Each number is 128 + 32 x the weight over its row's rms, rounded and kept within 0 to 255. Layers, rows and columns count from 0. The size above them is the row's rms in percent of the matrix's.

# layer 6 MLP up, 768x192, rms 0.0253, rows 328-380, columns 64-127
size [ 63  64  45  44  43  42  72  54  46  75  70  44  38  61  56  49  57  48  43  77  47  88  41  41  72 168  71 121 169 104 109  91  48  52 111 114  50  45  48  41  66  38  48  77 150  90  81  52 292  82 274  96  41]
[[100 117  90  94 107  84  98 116 210 141  47 133 155 158 117 130 125 110 131 177 149 109 209 104  58 123 115 136 140 116 117 120  96  92 191 130 106 146 179 109 163 193 150 101 117 150 129 125  98 179 133  89 101 137  77 121 140 105 178  68 116  80 153 112]
 [146 170  98  96 130 118 121 127 233 118 123  93 132  74 148 123 149  85 106 142 144 171 122 162  96 105  79 135 114 178 180 126  63  84 167  98  95 132 169 133 149 155 139 132 151 189 141 127  81 245 162 147 118 130 151 141  86  75 131  79 154 120 131 107]
 [130 121  98  96 134 111  79  81 147 120 113 105 152  94 116  94 150 142 138 170 110 147  92 196  51 191 142 136 146 106 124  97 105 107 118 121 105 157 139  88 109 101 158 116 119 139 128 121 130 156 165 129 123  84  86  72 112 114 128 119 158 140 117  91]
 [173  86 102 131 133  84  92 125 149 162  76 117 162 121 184 108  83 112 136 128 135 160 137 133 141 101 149 161 141 161 119  46  73 139  96 117 153  76 121 166 155 170 164 165 110 172 110 159 122 161 152  95 129 136 113 153  85 137 137  77 135  94  93  93]
 [168 145 109 138 123  99 115 164 218 113  74 118 108  78 112 183 136 156  73 171 112 150  86 100 106 118 154 144 118 163 155 113  60 156 129 100  80 117 166 131 172 164 128 136 118 146 131 152 152 155 100 133  95 123 114 126 100 116 137 122 119 139 112 105]
 [116 120  61 161 144 119 112 111 180 126 152 128 167 133 125 124 190 123 101 139  94  72 131 142 126  93 121 120 118  99 119 122  68  91 131 122 166 147 170  91 184 166 159 122 120 178  84 152 149 230 159 116  77 130 128  41 136 133 104  92 164 129 113  85]
 [156 134 110 115  91 111 100 134 165 125  85 128 129 119 151 127 129 108 103 162 106 152 113 153  99 151 121 131  73 153 176 103  74 102 201 106  42 120 174 103 134 195 159  99 144 255  88 132  83 232 134 116  67 137 105  92  92  88 145  62 164 112  73 149]
 [139 129 146 179 133 112 159 122 161 126 140 134 157  83 122 121 120 139 103 124 128 170  93 115 134  90  89 189 130 107 155 117 171 133 130 167 128 134 197 104 114 171 185 112 147 185 110 102 135 206 189 117 107 132 111 165 141  77  99  59 121 157  27 136]
 [142 153 167 129 126  92 111 169 144 173 134 174 113 116 132 124 162 182  79 170 138 116  94 145 159 146 110 146 124 153 130  91  55 159 127 137 115 155 148 118 133 137 145 165 166 153  71 162 142 156 175 116 111  98  70 134 119 157 155 133 116 131  81 114]
 [139 120 124  88 182 133 178 135 131 144  99 117 106  53 165 147 130 130  67 140 120 147 118 125 108 116 113 149 136 112  80  93 136 185 194 158  32 110 124  69 156 148 122 132 143 152  82  77 138 192 160 151 122 136 102 120  90  99 133 123 153 132  77 142]
 [138 115 141 129 150 126  96 152 132 122  96  99 137 117 117 144 139 129  95 169 162 139 127 114  83 112 135 184 144 140 108 115 124 182 140 140  77  83 142 113 143 162 155 147 118 158  71 156 132 180 193 119  90 137 139 112 132 120 149 109 185 131  61 156]
 [161 109 120 124 102  63  80 163 153 187 115 130 180 104 122 176  98 133 109 109 161 120 135 206 114 155 127 168 125 137 159 110  65 159 159 150  95 121 128  72 146 152 222 161  94 178  73 110 161 195 118 127 111 132  95 130 106 105 147  85 133 104 112  61]
 [126 113 156 145 112 112 141 136 140  92 156  93 158  95 148 149 140 113  67 161 111 186 138 180 128 147 109 126 120  98 180 102  97 146  87 200 152  84 119 170 131 159 170 121 120 134 127 118 143 180 143 134 116 137  96  73  89  90 154 109 126 103  83 104]
 [148 170 139  63 106 124 124 129 112 151  99  81 152  96 192 110  90  76 126 148 108 162 150 158 122 117 138 175 128 133 151  62  91  86 147  96  65 145 141 114  90 130 127 127 173 145 103 179  91 162 167 121  73 131 119 145  94  80 173 112 123 128 121 113]
 [130 106 106  95 129 123 121 151 122 130 105  86 149 173 160 102 116 111  86 154  91 173 119 126 113 104 111 104 103 159 124  89  93 152 125 164  88 113 126  53 118 152 151 157 131 213  68 123  80 145 165  96  89 146  90  62 113  93 140 135 218  87 101 122]
 [132 170 143  99 158  98  94 105 143 139  82 128 121 101 173 186 123 144  64 107 116 154 144 171 133 118  71 183 133 122 138  68 122 152 143 138 134  95 189 118 177 115 150 133 103 149 115 116 157 180 158 140  65 124 142 134  99 126 123 101  96 151  81 115]
 [139 143 104 123 157 114 105 154 135 154 149  80 129 108 157 145 118 145  69 150 150 126 104 125  68 143 154 166  82 181 181  74  84 137 180 177  83 102 186 131 120 163 205 105 160 115 135 149 146 219 121 117 138  65 100 139  99  97 154 127 135 104 121 114]
 [141 133 131 172 141 101 123 140 129 162 128 124 147 143 115 148  92 123  50 142 139 171  99 106 116 102 102 141  88 158 103  92  75 118 119 154 115 105 174 100 207 118 134 152 140 161  72 125 111 164 120 133  66  92 116 133 100 139  96  74  91 112 125 104]
 [101 134  83 148 136  73 113  61 195 133 140 104 167 112 164 127 125 120  95 176 159 152 117 169 113 117  81 158 123 128 170 116  81 110  94 164 150 100 191 119 153 116 147 115 155 189  80  94  96 183 156 106  78 125 134 108  76 114 144  99 139 106 125 152]
 [159 157  91 151 161 141 127 133 132 166 123 145 134 102 123 176  89 142  68 107 116 163 118 130 152 108 130 196  92 137 129  70 104 147 140 173 136 110 146 102 137  87 169 121 100 187  83 116 133 172 156 150  88 132 108 106  67 102 140 124 181 151  77 162]
 [155 147 131 155 112  81 144 125 132 134 100 123 129 123 112 135 137 150  58 154 125 140  81 150 103 162  97 149 144 135  78 128 106 183  94 143 133 108 155 142 157 118 100 117 146 146  89 161 139 148 188 135  86 134 146 163 115 125 138  79 122 112  81 120]
 [144 130 103 111 161 115 163 137 151 170 113 100 122  57 142 124  86 131   0 194 139 160  99 159 109 121  97 155 127 156 169  62  90 124 153 185  99  78 160  95 214 122 170 118 140 131  80 131 128 164 106 153 123 112 116 127  94 150 165 100  96 173  85 130]
 [158  95 100 149 123 124 116 140 185 177 115 118 123 138 135 142 111  82 111 187 130 188  99 139 109 141 107 141 130 125 173  67 106 135  87 158  67 123 133 108 123 181 167 117 118 129 103 184 120 152 133 125 144 104 128 112  96  98 121 133  66 122  90 112]
 [153  89  93  94 157  60 103 130 147 109 168 111 144 115  91 155 146 139  66 192 115 158 126 174 101  83  98 189 117 156  81  92 116 130  93 160 123  99 127 100 112 140 234  82  84 118  72 153 139 166 163 141 155  81 129 141 117 109 153 104 183 195 143 122]
 [159 181  88 119 175  94 111 132 178 198  81 157  98 129 171 153  79 147 131 146 135 112 143 142  74  99 111 185  83 126 122  97  51  88 186 112 119 126 146  74 132 156 157  96  90 133  77 125 128 172 153 148  96 114 100 128 107 131 139  89 177 122 120 120]
 [120 184  90 191 164  91 181 133 110 157 107  91 174 109 120 138 102  98  97  88 147 186 113 139 117 154  78 144  83 113 122 104  61  96 108 148 115 109 162 104 199 110 160 128  75 103 116 153 146 184 121 136 139  64 113  92 157 153 140 128  81 158  85  65]
 [146 159  96 141 129 114 136 145 117 219 138 124 137 137 153 116 109 135  80 121 128 148 126 137 121 166  43 166  93 154 145  84  76 138 106 141  57 109 134 103 155 189 180 129 115 142  78 152 123 181 140 148 116  68 142  88  85 124 136  95 170 136  52 111]
 [103 112 148 134 100  87 136  99 122 166  71  90  64  81 133 131 133 116 106 101 136 129 140 106 123 182 147 174 124 116 158 119 128 164  96 162 127 116 153  77 142 114 139  98  80 140  93  95 163 142 115 145 122 148 116 111 132 128 132  71 192 125 115  50]
 [175  76  81 116 129  75 105 121 123 115  77 133 191  95 177 154 118 167 103 148 169 144 136 134 120 163 150 170 109 126 157 131 129 157  82 172 152 160 175 140 117 143 191 126  90 181  66 162 160 144 149 127 117 129  89 128 106 111 107 104 150 135 148 143]
 [192 138  91 111 168 123 118 142 102 220 120 116 140 162 118  90 108 162  85 161 146 156 120 131 129 135  87 183 124 114 102  83 107 110 123 162  79 121 133 106 112 145 165  92 111 193  82 129 118 162 162 113 113 100  78 130  80 110 157 113 130 120  74 150]
 [178 116 132 125 146  85  92 131 136 164 144 140 113 184 144 125  82 134 145 128 152  89 147 105  52 113 137 178 102 138  77 151  59  88 131 138 119 140 163 108 148 105 123  89  92 206  59 143 166 150 158  95 121 128 123 114 122  99 138  70 166 133 132  88]
 [124 107 126  91 115 121 158 115 134 133 124  35 191 144 218  95 113 142  86 102 180 108 148 106 147 107  96 144  96 174 117 118  94 113 149 139  71 138 138 120 137 137 127 119 146 131 104 162 116 156 131 117  96 107 151  63 128 112 110 108 138 131  71 131]
 [130 118 110 135  93  51 125 139 145 149  85 132 152 140 161 156 137 166  90 133 131 144  82 124  81 119 133 179 132 137 129 111 131 179 146 122 144 150 161 108 124 163 177 102 131 174  59 174 165 162 156 104 114 130 104 173 138 132 207 125 128 150  92 113]
 [133 182 118  68 151 124 128 150 121 144 132  93  91 112 133 116 154 108  89 142 113 180  79 115 174 106 111 103 154 112 142  47 124 183 189  82 129 136 144  85 159 176 134 123 147 136 115 147 117 190 102 125 122  91 147 108 128 106 117 104  91 135  89  96]
 [133 137  91 135 151 147 123 145 153 138 148 113 105 158 184 132 106 191  55 138  85 115 123 148  87 204  93 162  69 128 136  92  98 184 195  98 122  98 144 107 128 123 152 130 101 210  95 177 207 125 176 104 121 106 126 116 148 120 156 106 148 135  93 110]
 [ 94  90 131 114 149 132  79 131 122 110 108 135 101  64 163  94  89 167 127 160 188 150 111 119 144 125  93 187 104 130 138  23  93 183  86 191 132  83 133 105 163 169 153 153 124 147 118 108 129 141 119 146  68 115 172 163 132 126 116 141 126 158  70 118]
 [144 156  65 106 157  56  99  94 152 145 138 146 154  99 137 190 173 125  57 131 121 202  72 136  81  86 128 151 103 115 156  79 124 119  81  85 149 122 136 111 154 124 163 133 146  95 143 148 119 159 179 133 111 133 113 164 125 108 161 127 104 127  99 150]
 [153 119 117 135 121 115 116 145 170 111 122 119  77 129 140 151  90 192  99 115 124 162 102 133  82  95  99 167 101 155 129  74  75 159 148 131 159 109 204 106 153 170 143 158 118 212  66  94 111 182 165 101  51 186 109 148 165 104 162 132 191 107  74 137]
 [109 157 157 155 104 116  72 111 111 177  83 143 116 152 202 126  89 156  98 112 157 144 198 129  68 100 129 159  91 123 130  65  87  76 175 166 163 156 154 107 137 108 143 102 180 151  83  99 136 161 174 116  86 116 108 126 119 110 140 111 143  99 109 142]
 [114 120  75 130 155  93 116 126  97 144 114 139 120 136 192  92 177 159  78 140 161 174 105 110 114 131 137 163 121 114 110  87 134  72 151 140 155 139 171  92 127 155 146 126 139 118 104 126 129 159 125  94  87  84 173 113  99  71 131 133 165 166  82 148]
 [160 133 130 116 161 123 115 136 143 132  85 112  87 142 134 127 102 146 100 159 145 131 111 117 112 106 107 200 118 123 110 116 154 143 145 153  97 146 139 114 143 168 188 147 148 176  68 131 130 170 149 147  97 114 119 104 116  70 103  87 147 116  89 136]
 [138 105 125 142 140  26 152 128 174 208 144  91 153 120 126 121 153 142  54 143 113 118 128 163  93 119 131 147 123  97 152 116 146 102  95 155 116  68 131 127 178 158 109  91 134  94 108  56 124 216 176 161 115 111 107 139 111 160 171  94 161  95 120  90]
 [148 152 118 176 136 113 121 137 122 151 104 116 145 125 140 142 131 170  57 192 170 143 116 113 151  70 137 147 112 101 112  45  93 128 160 148 141 104 168 116 162 116 136 150 106 150 126 140 141 169 125 116  77 115 154 145  61  93 157 101 178 146  98 131]
 [122  91  99  95 172 113 159 132 143  55  94 117 125  51 139 142 101 105  50 176  83 144  96 164 140 171  97 161 125 122 112  98  85 126 119 119 113 135 131 129 180 143 160 146  95 192 111  95 133 149 137 141 122 175 138 137 112 132 142  95 115  74 131 122]
 [192 156  58 148 135  89 126 150 155  99 108  88 180 150 123 169  88 136 138 167 116 166 167 170 117 112 134 133 107 129 124 111  95 111 177 163  86 153 150  81 119 111 148 120 133 133 100 148  99 165 151 127  91 116 125  86  75 125 179 111 147  91 100 130]
 [136  67 162  92 135 103 121 129 187 152  82 119 101 152 143 127  59 117 131 101 103 165 176 190 136 128 108 196  60 142 145  76  85 104 109 121 130 137 134 131 115 152 149 123 101 145 133 137 202 162 144 162 114 138 126  98 149 123 116 111 126 116 114 113]
 [150 107 140 129 129 140 143  77 142 108 106 122 165 119 195 131 100 155  63 154 185 160 148 115 136  93 137 174 159 127 129  86  82 117 131 175 146 122 134 140 107 133 155  99  78 164 118  99 136 166 164  55  66 146  92  83  98 115 143 141 152 131 100 147]
 [113 100 102 115 102 118  97 149 150 165 134 142 151 125 151 165 107 116 106 115 141 175 160 132 116 130 126 151 109 107 176  61  66 151 126 164 140  94 159 123 149 188 159 161 162 206 115 134 123 170 131 156  89 104 112 127 132  94 110 113 156 164 123 137]
 [161  87 144 162 139 118 100 160 130 176 144  82 122 135 151 104 128  94 118 135 217 133 111 138  71 147 110 123 131 121 176  82 142 148 130 140 141 140 117 123 129 116 160 154 140  74 135 185 124 143 138 142 158 111 144 177 131 110 147 101 115 137 140 100]
 [111 121  91  82 113 103 127 109 166 115  98 131 179  83 142 110 106 131  67 149 114 159 163 118  85 109  95 184  94 119 142  95  54 151 143 129  89 152 202 128 152 174 144 106 122 186  94 162 135 181 158 142  95 138 137 122  95  98 129 125 127 136 125 136]
 [155 130 131  81 147  92 144 113 179 102 159 141 146 110 116 122 136  97  90 155  98 144 104 154 130 118 152 125 127 136 175 118 111 136 203  62 115 152 113 116 182 174 129 106 185 119 107 109 141 135 100 110  98 134 159 107 114 147 153  50  83 137 128 140]
 [103 113 132 113 161 156 113 161 149 137 134 126 173 170 132 138 149 160 123 141 127 119 115 131  86 165 114 187 114  99 121 114 109 122 133 106 110 131 166 151 101 162 143  76 111 210 123  86 125 161 189 127 105 142 112 128  83  91 129 139 199 135 103 171]
 [166 152 116 119 162  74 114 157 184 161 103  69 139 101  69 104 147  97  63 190 110 142 142 123 139 134  92 153 170 118 137  82 118 157 101 108 135 137 114 132 130 160 170 101 148 160 119 129 167 180 174 169  85 127  97 130 111 103 153 127 115 133  88 180]]
# layer 6 MLP down (transposed), 768x192, rms 0.0203, rows 328-379, columns 64-127
size [ 58  55  34  21  15  22  63  47  27  68  60  19  24  52  38  32  46  33  27  70  31  60  22  21  74 201  57 119 157  91 114  87  30  35  99 118  40  39  28  23  55  21  26  83 166  81  76  38 313  81 308  85]
[[161 184 150 122 131 152 100 124 110 123 116 168 165 116 124 127 109 151  80 123 141 213 166  81 167  29 105 114 135 153 153 106 104 107 102 115  81  86 113 194 110 140 169 101 121 190 110  50 108 180 152 135 124 165 116 115 155 149  89 161 141 144 108 129]
 [ 97 148  96 109 130 147  96 152 151 145 255 175 112 115 120 125 114 183 149  61  81 163 201 109  94 118 123 117 121 132 112 108 116 107 125 119 117 127  76 128 112 142 116 147 145 126 119 156 137 187 123 129 127 172 133 126 143  91 108 135 131 142 186 104]
 [142 133 124 180 137 107 116  92 129 168 120 134 154 154 163 128  87 124 119 164 120 122 172 118 111 163  84 107 110 166 156 144 170 117  68 145 133 116 111 133 139 105 136 115 123  89 163 129 126 103 150 120 121 139 164 137 104 138 130 110 135 114 182 126]
 [156 117 134 127 127  95 135 170 161 138 102 117 160 156 135  99 163  89 124 162 232  99  98  79 115 103 132 127 112 164 130 134 150 112 154  87 134 144 136 104 108  44 144 110 156 110 139 141 132  11 166 150 117 141 134 133 161 110 141 117 125 105  85 100]
 [192 150 126 128 144 141 101 155 142  91 184 111 115 140 154 124 120 166  84 150 141  32 108 114 106  84  89 114 164 113 140 119 122 138 112 168 110 107 134 181 106 125 185 141 118 161 205 141  82 148 164  91 109 176 142 133 160 145 113 129 117  92 126 139]
 [114 125 132 120 137 140  77 167 139 136 199 124  43  89 135 127 160 174 147  92  73 184 163  92 103 109 142  92 106 139 101 104 187 102 140 125 128 150 110 155  99  99  96 137 124 162 114 182 150 156 118 196 133 192  81  98  92 118 106 113 137 115 197 151]
 [117 138 131  78 165 131 133 159 138 119 238 144 135  92 147 142 154 156 119  40  91 195 117 104 145 109  95  95 173 103 139  81 120 105 122  99 111 110 108 105 112 103 183 132 104 132 122 154 148 196  74 145 168 145 125 130 125 136 112 119  93 161 193  84]
 [168 169  75 124 137 119  87  48  87 178 107  95 123  90  85 155  89 182 124 138 174 176 143 111 109 126 110 157 106 147 195 106  84 130 122 160  83 114 172 138 166 171 108  62 109  84 150 130 140 177 146 112 144 108 153 137 106 174 162 169 147 127 107 144]
 [117 109 107 134 129 116 159 132 107 123 154 109 195   1  88 138 109 129 130 130 163 154 136  89 142 113 150 132 155 148 134 146 127 143 113 132  57 133 140  95 125 153 142 138  85  70  98 115 116  73 157 143 155  89 165 120 113 106 124 176 177  80  99 152]
 [119 104 135 119 128 118 132 101 133 121 219 184 130 126  98  65 151 195 153  83 150 155 177  97 129 124  84 103 147  97 128 126 123 100 162 142 166  91 139 130 131 149  87 148 171 136 137 158 170 185 124 119 125 120 146 109 149 110  95 141 162 135 141  90]
 [159 103 110 180 156 104 138 113 130 138 105 122 148 137 149 163 192 125 133 154 140 182 142  65 141 136 159 120  80 165 161 169 150 152  61 144 168 137 129 168 116  48 101 148  37 101 143 109 115 121 151 183 156 131 126 124 161  74  82 167 134 109 174 138]
 [128 163 126 129 124 128 114 208  98  84 123 215 170 148 122  63 133 191 135 106 140 142 196 140 100  75 136 136 180 121 131 155 106 112 126 114 104 166  94 161 139 136  48 182 116 114 133 204 103 122 112 113  94 157 144  61 147 120  89  87 114 192 153 126]
 [159 106 136 148  93 156  94 104 107 125  89 118 160 129 113 122 115 152 119 154 150 156 171 147 112  66  93  94  13 144 131 147 149 129  95 155 124 134 146 111 152 114 136 101 133  87 161 116 104 165  93 112 118 149 123  85 137 159 132 135 136 138 139 168]
 [179  88 133 105  80 151 124 179 129  99  47 168 107 106  81 126 112 116  98 149  92 167 171 149 128 119 162 156 164  92 143 166 162 119 211  75 123  93 173 101 150 138  94 132 175 124  80 121 115 162 155 160 116 146 112 146 174 126 165  74  75 186 127  83]
 [106 148 124 129 130 104 119 139 147 145 142 115 164  81  90 147 120 129 115 147 150 163 128 155 149 161 153 143 164 148  84 147 102  84  91 150 117 119 150 111 119 138 105 205 127  75  73 131  94   5  61 170  83  96 109 141 118 151 119 133 131 159 120  90]
 [143 108  95 147 107 109 131 103 146 181 102 173 113 101  92 134  85 165 111 118 132 135 147  76 126 119 136 118  78  71 128 137 142 132 130  85 131 150 137 128 113 106 140 113 175 102 137 146 126 216 168 119 150 117  72 135  92 120 131 146 143  98 176 100]
 [172 136 121 117  92 142 147  41 134 169 192  46 126 127 138  98 125  97 119 160 151 194 162 140 195 128  50 118 109 108 196 157 100  99  97  81 156 117 134 170 101 156 134 128 118 107 169 125 150 218  29  47 126 120 173 111 189 107 133 122 123 127  99 101]
 [128 144 121  95 148 159  93 119  97 146 128 106 108 107 173 122 158 203  73 128  64 146 105  95  92  94  52 147 135 115  98  88 182 177 164 140  68 124 129 117 141 219 126 128 181 143 155 201 148 152 174 137 156 148  85 157  55 130 161 134 129 109 115 132]
 [159 100 100 162 141 101  91 155 148 137 145 125  84 167 151 107 113 139  86  88 114 204  61 125 126 116 113 126 151 134 165 109 140 146  79 125 168 139 112  48  71  98 198 166 171  82 129 210 134 180  93 161 129 132 185 141 103 139  98 110 141 131 176 139]
 [127 184  83 209 148  83 149 112  72 136 138 143 168 137 137  91 150 106 116 122 152  80 119  79  63 140  97 133 169 111 204 172 168 102  89 102 170 162 131 109  84 123 130 102 173 134 125 162 169 113  48  89 168 111 121 122 163 156 111 149 130 148 152  97]
 [110  88 117 116 146 119 154 150 144 130 127 198  94 108 107 147 142 124 195  83 166 165  90 151 132 207 145 150 144 147 153 145 109 101  75 137 115 122 143  79  94 122 110 146 165 113 108 136 108 103 108 119 193  73 146 135 127  73 116 149 170 132 135 129]
 [114 121 121 114  84 172 179 126 115 102 128 120 100 135 168 152 146 120 140 110  66 164 149 182 143  82 151 155  97  78 132 140 115 155 143  62 174 178 208  98 127  75  97  24 130 131 126  82 119 129 111 138 152  93 116  83 114 122 112 140  83 138 137 127]
 [124 117 134 154 121 176  89 151  88 171 124 116 101 184 131 123 101 153 100 141  87 146 119 144 169 158 142 205 114 131 143 108 204 138  93 113 123 115 101 103  91 194 157 180 126 128 105 161 118  66 173 135  99 132 109  93 174  57 126 124 183 131 118 108]
 [131 149 152 181 128 176 194 107 127 120 104 175 130 140 144 144 106 135 133 155 122 107 129 128 139  93 131 123  79 116 133 143 130  96 117 126 157 123  87 169 154 106 138 133 205 124 141 117  89 156 169 133 122  81 135 104 131 177 132 176 122 114 172 151]
 [172 168 156  86 168 135 133 160 105  75  95 130 104 148  97  97  66 107 192 118 129 143 149 156 129 135 117  88 148 167  91 162 127  84 115 135 107  92 130  58 128 196 177 178 188 170 150 143 117 134  78 157 183 146 163 160 106 128  34 111 124 171  80 105]
 [116 158 154 121 152 137  51 105 129 108 130 146  89 165 167 104 143 116 117 135 126 105 102 102 119  90 115 130 130 169 139 123 193 133 129 163 121 208 109 102 135  96 160 160 127 157 132 147 154 139 160 135  85 255 140 136 125  68 172 128  83  93 150 156]
 [123 156 179 165 122 141 138 140 115 117 128 109 140 143  62 143 111 143  99 155 130 169 104 133 140 108 122 186  63 138  82 154 131 111 101  86  96 121 148 149 193 114  96  63  91 151 156 140 149 153 149 151 154 130 114  55 132 193  94 181 122 138 150  95]
 [139 174 122 131  63  92 129  42 156 120 167 122 124 109 158  77 151 132 136 118 132 131 131 143 103 172 119 146 126 107 115 170 108 150 150 126 136 124  98 137 104  89 150 118 146 102 121 124 190  83 101 136 122 142 124 111 135 133 171 105 142 175 121  79]
 [ 77  91 119 147 131 126 159 106 116  82 156 131 154 129 173 179  71 179 173 150 203 129 129 172 133 149 110 136 196 162 110 106 147 152 142 139 175 113 180 121 135 119  71 146 116 124 133 145 167 157  92 132 182 120 135 100 182  99 116  82  83  89 127 165]
 [147 147 149 106 177 114 161 124  56  91 139 142 123 134  66 123  94 113 166 130  98 154 115  70 110 102 126 104 182 132 130  97  99 146  82 122 114 123 154 162 137 141 115  64 187 158 120 105 157 137 115  74 150 115  45 105 121 159  90  98 136 156 118  80]
 [153  90 227 126 151 144 144 132  97 127 119 130 113 141 145 105 164 131 151  58 140 127 110 143 105 118 124  97 166 162 108  97 125 171  80 179 126 131  97  97 137 113  83 131 109 122 100  88 120 181 104 134 178  87 144 115 145 124  47 134  96 144 171 131]
 [138 109 152 147 164 119 129  89 134 129 117 162 144 164 153 230 118 155 145 170 129 124 121 188 102 169 170 117 117 147  95 148 148 100 121 117  83 138  49 150 139 103 121  85 101 104 143 117 133 106 156 139 167 111 132  87 106 158  67  57 207 162 194 151]
 [114 126 114  97 149 121 112  87 168 102 165  93 164  73 185 127 103 153 136 138 170  54 122 108 117 133 116 105 157 123 135 106  57  96 129 156 135 111 128 184 134 182  62 146 139 165 140 124 137  72 139 160 112 144 118 159 121 175 161 202  94 139 129  90]
 [183 123 109 115 179 110 139 116 151 183 132 160 157 121 119 148  96 154 113 116 132 166 126  95 111 102 114 105 129 216 148  99 169 107  90 156 105 114 101 176 151 153 166 170 136  66 150 150  59 126 163 119 144 142 149 125 102 133  94 137 169 149 176 148]
 [133  92 157 130 130 148 137 131 131  26 145 173 130 158  93  62 150 116 132 138 147 126  99  99 142  99 188 128 156 128  86 164 114  99  57 116 124 194 113 144 136 158 114 178 121  74 113 100 128  81  96 144 121 146 153 102 109 113 132 117 116 197 211 112]
 [ 84  93 116 102 158 143 135 112 120 157 135 112 141 103  98 122 124 156 171 131 124 116  84 140  70  73 141  44 111 194  68 151 196 157 143 121 152 131 154  88 106 163 118  80 155 128 186 159 117 140 124 104 147 148 144  76 166 194 126 134 113 101 151 147]
 [131 147 113  97 130 131 150 143  92 143 121 108 121 136 106 132 160 102  70  77 146 152 126 110  64 145 117 146 141  98 156 163 153  88 116 149  90 157 150 172  88 115  81 116 163 118 130 146 106 161 144 129 171 189 119 114 153 189 107  70 163 123 159 143]
 [165 170  91 166 140 103 158  78  76 111 107  91 157  93 168  92 190 101  87 148 143 188  88  72 156 139 171 139 175 119 160 114  78 163 177 172 143  80 121  96 102 191 118  89 185  95 157 103 111 162 176  71 151  94 123  86 162 177 164 134 147 161  93 151]
 [ 99 187 118 166 110 181 166 181 165 134 161 181 131 137  65 158 114 136 145 138  91  98 188 165 184 166 120 169 105 141 144 160 147 118  98 126  66 111  70  99  91 163 193 164 119 103 153 110  96  63  91 132 159 162 133 112 159 225  80 124  78 105  94  69]
 [119 111 143  71  98 134 108 106  77  93  95  74 195  88 136 115 124 142 149  88 148 138 106 122 112 106  73 105 194 122 147 112 100 100 111 130 128 110 150 155 102 195 103  86  92 156 152 147 118 221 137 151 148 131 159 111 125 141 102 189 102  84 126 132]
 [145 194 148 115 179  98  87 115 146  95 117 140 141 104 137 147 119 153 100 124  82  85 111  69 142 137 111 146 155 131  96 143 160 141 125 167  96  95 134 112 100 115 200 119  95 122  68 111 151  95 112  55 132 162 144 226  86 144  90 122 183 124 169 111]
 [135  88 150 133 128 131 148 116 132 143  55 165 143 103  93 147 129 152 138 109 169 185 156 136 122 148 135 121  58 102 147 118 131 124 127  87 148 130 131 125  97 103 124 123 158 111 143 121 111 165 122 140 141 129  97 136 118 123  94 146 128 111 150 128]
 [ 83  90  96  83 110  95 140 141 116 146  95 185 168  83 123 134 109 142 104  82 184 111  60 133 177 128 135 135 171 129 167  74 165 138 102 144 141  84 157  98 101 140 123 187 165 146 129 154 110 100 158  96  96 105 114 149 121  82  73 142 166 125 127 203]
 [160  85 188 123 125 154 170  90 118  98 168 158  78 170 113 135 145 103 114 120 152 112 113 110 162 106 165 105  74 139 106 118  89 170 171 139 173 142 129 122  84  64 130 100 104 125  90  76 125 152  89 142 142 129 208  63 125 135 135 131 112 104  79 132]
 [177 153 172 151 133 128 117 144 160 102 121 110 149 146  99 134 132 119 121 129 103  84 132 128  74 136 184 164 165 101 116 172  90 173 134 168 130 160  98  81 116 136 109 132 200  61  88 129 164 120 120 107 130 116 149 148 124 166 168 179 136  82 129 140]
 [ 76 162 171 111 138  91 105 211 152 148  83 141 113 149 142 170 102  83  80  79  59 123 110 101 117 133 163 177 147 139 146 102 131 103 127 113 170 126 196 117  87 145 116 104  95 136  96 127  97 201 158 112 157 127  99 145 146  97 118 106 109 148  98 133]
 [138 137 206 172 198  99 157  61 177 147  91 106 179 117  91 140  98 161 174 141 151 149 150 118 118  88  96  93 144 136 117 127 112 153 149 140 140 126 161 177 193 112  48  97 145 102  71 135 179 158 132 112 100 105  83 142 116 150 139 118 121 127 149 136]
 [132 132 155 101 144 162 147 186  67 131 190 108 102  68 118 125 109 131 133 152 156 140 135  90 178 108 147 119 138 188 136 108 145  96 100 119 120 127  95 181 118 118 126 161 114 112 105 149 133  93 159 144 167 119 131  71 115 128 111 145 139 155 112 154]
 [125  94 103 160 166 147 159 108 136 183 128  81 133 112  94 131  87 150 102 129 145 168 164  73 138  66 144 136 145 167 115 148 117  65 198 110 126 158 200 145 121 147 128 147  72 159  67  90 128 153 100 141 135 135 117  69  98 129 138  98 136 137 115 118]
 [157 136 129  83 137 176  98 137 118 162 149 207 122 152 169 135  87 131  79 118 160 174 122 129 139  66 142 128 150 171 182  96 126 157 113  99  96 114 122 161 117 190 142 151 105 150 150 153 114 164 160 192 114 154 140  95 111  56  91 114 160 159  83 180]
 [119 124 113 181  96  93 104 111 136 131 141 157  98 121 165 125  91 138  67 157 142 126 117 107 134  73 143 143 120  98 153 113  99 100  71 173 203 102 148 172 162 108 134 105 148 124 137 126 132 155 121 110 157 110 167 178  53 134 143 116 112 159 165 184]
 [163 107 129 141 137 123 166 123  94 121 125 145 138 149 101 123 118 128 172  98 133 126 132 186 161 158 131 138 103  81 101 148 114  77  83 136 102 202 146 135 126 140 100 151  82 103 129  55 164 124 130  96 153 128 121 121 140 138 114 131 145 155 154 116]]